config.yaml
n_layer: 11
d_model: 128
head_dim: 64
activation: "swiglu"
positions: "rope"
init_std_up: 0.0167
optimizer: "adam_variant"
train_tokens: 111800000
Each number is 128 + 24 x the weight over its row's rms, rounded and kept within 0 to 255. Layers, rows and columns count from 0. Numbers have three digits each. The size before them is the row's rms in percent of the matrix's.

# layer 7 MLP up, 320x128, rms 0.0624, rows 240-303, columns 64-95
091:134121104120130202083135132138088127111141133125115136117172125142156130116120133158105131125112
105:111159103164167119100121141128082172137146105117121143179147143144136069098140124109187135123168
105:086106129107150109131114130148119087132166193108136137099128128136152093133153137120157147129113
098:133135146132128127098121160109130136106145168122153161118117157111158121100056153132164122130136
107:119154096142122136154123101115128162138121155152137131130164108105115096101168159108144124140097
108:099111121127167136135106155128097108120110129090140135107127094109131122124126150114102146159107
097:115133094157111127114162140131110176174093158137118071145133099082169086165093105113157138133132
092:118181147212117099125121100123143097128126127141131139137102137136137108102109134105132136114163
098:187194164122190126100124099153143171112120118087154133100120160101148139138151158065121127132092
103:106121075125110123097127145164100116172117169122105160136137131113112108123167110119154137106126
105:134148112129152098141134132138131146144124087157129105133143130062136159122113161148163143190094
105:119151122144116130105066119167131123186118135120167139136114095123146130109153140115152138114137
096:077155104109131103117121146131129138116099121102119144157113098155115107136139116088153099149083
102:080137167125130118126169149144072141120107090120169145115144140124102126125124122156125142116097
097:144162076087111119169124150126149161150086108110129080134144107111129126102170117127117135139108
102:139157126116153110127180136092120153148146137152113110152134145144125126108122130161137132150128
117:102178118128151193132152062134117117122144123164117126085106127099134172139133118113130146115132
101:147148092139121182107132115148102102165123115124143106129125124171156105124120107177123117127094
096:111112127111154116150142137130095134132136162089113130084117117155110103104135133093093118119106
101:090075135138118137139135131082148125141139127133095119131156139136133127185138106182135127117147
102:154134133163133111159142124118115145095128107168144127113127134129135149125107119103126156148182
091:131124138137127132087122126131117123150083098105104148138071101135111128155111117109110155189081
098:117124118165089140133094158126135092110131134147133143120087091175115131131145121119107162100131
105:132071137148122132099112137154117128121115119115156139077115138149151089159134079090085129150106
101:175138175135112126133116127104169129141102138158135123160092115080101142124120112117152124165170
103:103115148174135140142127119130137120076108118104119085151144110141147129126149131131156078114133
102:129129139081127138119164154108115101108135076149135110131087112159125113125128149102138154118138
097:140104110113098109082121094182080089116124145091106152096130169126105163105131107113128129138132
104:161117091099074147162156074125069154158116095160105155146146167113151085154148130127122126142138
098:113112096116107168092099158082120093108124073136103116114122133097131135133130162142166129137137
098:140135122118078128099125144171151123120133153108118136123135168110159102112111129147179156081139
101:134174097146145127108114108137122133102086158125122166135120125140141098161160125156068126164132
102:121113175071127173135113109128094170143142124111146180152074111154132141105093138166119111100126
093:120120086081128175117098104133114177078121122104139174129139096122145127131103129134114138160087
102:128160122175151102089132133125178132103141114109121119103108109096111115129136127159100100095130
112:115224138123171165089149184124130161100081141133109145128128122130136093109117145161094165124151
095:169145139129095158090142144132107121116123124096093180155130133109133155088155133134146125081132
108:108124135110132136113130173101098140120165144101106138106127118148105121143143128114081152168127
096:127156123123143101186126141132148132123128134145107154071148130094139102147094124155102153117155
104:128112119118117137159186116163157139091115112155131110140135129131095117128141092126105098108134
106:160093142094112152114129119129167133161131074116141107084114160154088169129098141114118114115149
095:133123083135113090160115151085125152154127159135134139136140085139148128064111157135154121144132
101:099132127119096169136088150093139127123151179136134178173127086125144143130104134139117123109100
108:153145086114130158125131113135119140114089180089137156132142153090118141133119145113136125146157
092:175167123138127134143167133121112118099140106151139161128118140106111142085095120095102121077185
095:119114137115139098118104095129150089136107134129084135098130103167168089135160091136091158093140
100:132148124109146113133107152136186109126140144101115148155102146161120162150115143097141129114130
103:138114121104122094153159150119112113099099108101142103084143096110136139098091131121118134098131
095:151172112124154153133131125110167163111101106147141130122136117106120132096042136153107150123146
101:114125109150164110137116156100130149181152112127141124128156155122143086171100129154084137121128
095:130147088136131128117157162124117128115088127097137132142141122145118088171087087039125148105130
100:134118161128138114138111105137134124102119131121124102145116111138109125174137161135145122163097
096:161126143132143140137119159104168115146115129151100111099116123126102104141149183119169124101125
101:135144093134163107118111080140110177125145136130163128133108155113122133104138162122136136138113
089:128140087158108087114107109120159141129115094092099095117111117166120125142142133121112158107155
094:107143132083094121123081110150080144098116179152141116113120100113087120098117095125119156107127
096:129156121088095154137141095074150130093157147131147113147122138112140113099133101104093128136132
099:147141122121116155115137145147126154135110141147138136149138169110108118130131158103108132166107
097:135106127135065127098135108178117092148141135149116114145111128172118109129123133144195092052137
101:168120130136112068122109120139137151130113097150119099122123110122153159133118131113097126142113
099:099120125142141127153084144105112143145094088106127156148129064110136104088115129110125127161100
099:150120115161083127086156125123089109167129148128149164163140112118134134119125131096139116151137
101:136169144057134100105113120157149145160136160115160112114180125105148131080096144124150140147117
098:107145152142077097152120154122164150094152127117085114141111121092118127116141131177133130175116
# layer 7 MLP down (transposed), 320x128, rms 0.0617, rows 240-303, columns 64-95
100:136146158125100194151144119126143166132133129095116117182155078099134131123142151130135129107095
104:112124126151158155123207145087161131122151113100163086130135133124146082112127071108103120155118
106:094160112157149164119098117137121173140135133121138125102102115121109119151156126183152084164149
100:119148105123111113117126098128093101118108127077176135127127109164152137082145065187155099124144
106:115125124131113109138100099045132151112161149087142120205137133118154119131165111139139116103159
107:103149154128182133166128152145144156156159122091131098094072119158124166130094152138153109162097
098:116150152078134118146092127147178156160112156140133191072129166116150146137119150170126113148150
091:137142117139174115089122141118154129109157111125090127107130099164140173070135115106138147135139
097:108156140097121128154166154166107093156099164135108128079140155156106129159148124116126113115112
103:130109145149106131149141116136095083136162125121126110184125162096199132132138112123101167148116
101:111109123141182102113122135096137097068124176131134169098138133178110152110106141058156156108120
103:123098116143104138155115104062151168076120142130146154147129151100103145121129120128110124138174
096:141113109117132147138120163108068124119147082106121122105124142152140118138093167136108143135160
101:140109160097107100138109120178146119154110141130155126172171106093126131114116141134134098144133
097:143141135154177109144160112081142105113129162119135157142159079181157180128148143146099138104158
103:155118139103105119154129108100168064086122100150150119074128132114159137152107107124165116099118
111:104121156116142172136166115133143122118159086158113127153147126119126118134139132108134141142117
102:119138127143113113093117091101176113109136132159142170165150114105129103115166096135122088142172
096:146122146176137096128127143143123094129153107155118131101112119168087126165150102183141161110117
102:105100146127139110116098129157126150120129151131128102169081135154194100096106110143162169115118
101:098108157121158146084093169103165136167197123165161133160112113132116100097087120111133115135167
091:118116102126143153070125155130110143135122138065100148115130082082163145141135120104116149131127
102:117113125123121127144118123145138117143129154153147169156109129097114153117098082096157124143099
105:086095145112147098130124119112128106129098147096146097172115105095133132122098158131147112127095
100:112143168141090138167149182092133171123100121131158164103096139110111137158135099105134141087124
105:135104096140178162130186078147119119107099146177135161134097130160140128106125094104136118114176
102:153117103091133134127126158122132132111105134137144166123099162088086087126100125176111155168133
098:157092088129121133087100105130078102141145125135132084122122119149150157135110094107108112097124
105:160090167116121110131160101117112105109120128163153103093148113109132078124097119190101120087155
101:126151149120146114161166179117149135139120119083144133100122109109135166139121068135124118104075
100:145099112163146118133113120139144112141180129120127106087073097083104176154109158131145127123128
104:101127146126140137165128120138106110128091095175148123152105103138094149122107071107116108153126
099:120109085140141123101132101133108154140119140157100100157159143120097101182144133081132155117143
095:143107099135166104153131099145111104139086131137076167126113156162135133116075119091157169131142
104:130141106123130139130141145104135103118154172101145131106145133116170106118131127127126057158147
107:116104120145144091109107160151121077101170142174123127142157127118084073108122138116109134153148
096:113121150116109154098164109139098148147122150145121170179137113123138153115086129139106134125134
107:092107142118133136157112132105071131125142113138119117123142130149133107122136138117115189122118
096:112134153155105124109115121193151130134093112145130097077112133117142117151141138133122170185191
102:102129141172136120137119102114091122106126144127099117108136126106123141134130131114099118075119
106:096072117094158120124126106166089130101113139135121119160087113158120146133129104128113109085138
095:105112142169130098121120163090149140124145159145126119101133127168097137130123091119171098107114
099:136157139162150099136107114149143146118116109146126119156121153104135137153085168126115157155108
107:133129132150096131078121124126166095160162147159128124092114159100127107103154088144146093178128
092:140093124137103111193107132149149123171123106125139100122088163136138138165116118121137092146118
095:130106131145102201140120145122146098149175106160110113169142160109117142171146088139110152141154
098:097124115117108120124175141092137117105118132129140122122131102127120086136149107157138087110108
101:163136131201123124117106126114103097107162156110127140138164121131131171142113125114110108121120
094:093119168158100132150156149122148119083112115121123149126133110162112117129127105125139155109176
101:131130106171109125119130148119108141109153102149119099173144131149114134127128097102140098105152
098:165147118184090138084117137157115116103146108116107134131102075144083117080124117093165114168120
102:181122145173175115138135121116127104122088124100122139101107104180131094130153145106156171082134
098:124127106139141182142102131153138121180159110103125156120136163118167115118140133090134145148147
102:115169095105114170122159154142119159159141153136160130142118128154145105139145135113127143128087
095:141145102127143192112118095138097116136159140104151160122103146185150167130113124099106146153113
094:124142082157152109130163137126147142141143094147133146119123168111194143144100145143117138103168
099:121101103161148111097198088128161155120128129158072108139134145098096101151136112141158153181139
096:150142161109131116132122166144149135108138132140129132126102118144121152126110136151120158130105
093:135136163129150145097163135146066113169108118105132154147107125112106154087128128135175154105132
100:128169112148143147150146132114108163112128113087171140163125130139150135145101156152121158151119
100:145139134097114114119114109119116158076101134144147153168137136151163108097100066144077145134126
098:170123103097143121141127134110122112101160128133142167108160113148137154148071111089158137095156
099:148111146167091134118114118170162137116072122086119149152123093107174150170160125141141129150115
099:124111107130153115118133129174122112120129163180112171112108149158114155128147067109122160152146
# layer 7 MLP gate, 320x128, rms 0.0683, rows 241-304, columns 64-95
105:102172150120122163103140131133115081104106174103124149133148138142173110152128120115098152126134
110:123131105162134101119104116145137124074075172119121182124122113102132158136135124122109129136136
100:133144121086136151149149086094105144112085105089116157152140119164111126117142166145123104116085
106:136130162084128125149155124128124133088100109112134175153155127096112145120145103114074104144120
106:154101124077084146126176153120128095131121136120100170154165128107131163139109102093123158148136
100:147087138114089135116118110155085109135112081137096146116115108162128120136132086136138102147091
088:091132141119094113123141133106128116091113153172127172155158084141140096162139123153110168165132
097:095136096127109093127094072145126117146122124138123117144124142118120110130119136159122126147140
109:133138175132132110074143123155117110131107113133118110105111114123086150140147100124154146112155
106:118150123086166089142144130184112145145107130141112125141128140114130115159112111140091099177129
110:131106102111102149083132127151103106061122127113128142128132118147099143129094093137121119171100
103:142136157112110119142113132113093067131123130169078133130144116129112127123130120099157148124150
094:098126161159132124144103175093118147127166122155124181128125159100123143131111148147095150145155
099:128118099093100134087145130126115092119134178120113158149132121130117105158094107113093150136126
101:103125125138111112169170123095149129137093124134156166132132119112092138113129145147141143149088
106:140145132091161153139142104109109129104104147142104154087087130135115118111103080088114146152092
102:148130133132078158127148148124120118127115113158128165145093114120105127169168147129131129099117
095:139140134123100133104139144134121082152096127131130137147114146168133110132124150123138148122123
104:163090106137113113082096155135116136111137161140187141149133130160131135136146106155130171131102
109:108149157101154146129140134111104131133137147119133158131110130123094150146115119125112118144129
097:131129050105108121101171122112094126145062143087108124136115122143131108100106090151133113121104
100:100149106104129144079133146104136103123123179148114154147116097118155105155145131109144152146114
104:144129108107130149118147121160112145140089114118156148128128107117146089124106087133088136098135
103:123084138155118176113141154121087089119073122109087112148144104116103143094089113135116160115144
105:114108120104132134108105120110096118106147084147087132129139131115112109120098117123120105133119
101:131137132125133132113134108122067167162115095182110145126140143084107091175140127131145124110082
087:101111134168100099138115142180095166182124153108117146158114124135113165146116132110105128140144
101:123099114110152080143138127130150119114117116166103168113139126109096107129128104118088135116128
098:117129155128128128139165088114134154097150175113105133145117097127108150114143084106141100128138
100:122160127143082139101099120102116154121117143173112161106144140189098153093107094115123099109129
107:150111159127075108120149132126115109122140144149152152144083103172100128123101131145128129160144
091:112141137167127126128140114079115111147104145171109148155143177158129129115125114168138119101142
096:101124113127142142126135161126127115160082151141099132147125153104103117150100089107135181113122
102:159152149113090134111194112097111150134110123143106172120151152136113083112149088121173105123146
116:142124110112187151113140148174133170130098159118115136156131131101118126157092134145152146126111
099:125118140133135120103124145092114131202093132139137136142116113086116127097103094135118171164131
110:139138118200126104102151131126162117158126145140131175152107090144072137152148105167130144112152
098:189142118152155121139146116100155162139119137131138151135129116132149114073122100168132150123065
116:122095134105124123174135124067143102142117108177113165114100159099098112121107119128177164105164
102:152137097157120149125160127089140107114121128099068131122128145107131120149151131127100147134120
099:148150087092127135158179142090127131163113185106154132132134096136130113086126106143101138123143
097:129135093110130110127125111131152183132087127131112109116134110106115073128153136102100141155118
106:142155161087135160112115111144106141086161159125100165132089098141113109097124122115102114177149
101:156162124089136170131175150113124128084125148138175148135110150131153148135099114140123154121120
099:124150102102107088070144153134101118148084084093093127121152156137128110096112115115127135131122
100:157144122130151097102176109167112131128115126120111139113140113109110141175135149162126121126135
101:146108102129086085105112154140111118138096153132112148133113157105113102090110098134100118139127
092:195153110149127136124118134122108152126111125129119155147142102093100134110121112092134158149162
103:147123131156129169149132119127142099142105156185141151142090160141135116091093122109138136107136
092:125116133145176139112116091063129134111108105112123167175096125127153104111143130094119104156146
095:124104089137106122136130180152124124117150145173118155120127107189081127176111105162071133123164
101:088156128120125144117131117106114144100120129122148156147123156093143124125134095121144141146089
107:127091133110129132161147117112078112162132110128127111164101116104117145143119128157127157136142
088:132138105131156124159152159154133133161150092183123153173119104123071146148121131115116145141136
103:166148136118060106112143107136164094110091111165155117127108086084124127136134095138130148118130
093:104127102134106083153176152147125090131104105163066088097135152104105116119128140105112118139139
095:189152088088146106158117102136111132112126185146139157131130132108171152088120128143094115134140
098:119106117130133101126135122138115088126098133150078184111106117131087111145095085124181152094155
098:113187151086109152163139137118101090135126175145116133131138163114138135163130119132157134134132
091:129120182165122157124096130119137147128115146129125142160083178126130132109102127140090177113144
099:136109131131110133117096116124102099144139137115150167122108095139137119125111096152127128182132
103:171131103167103108141138129138156099115111129165112153144104100125108140148131105135109151102151
100:109170125142118121111168130101174123127118106106093143130127127092156126148145095101107131122112
096:114080106097090141101128149101085122121146147131132157126131157103122085082100092101107151126143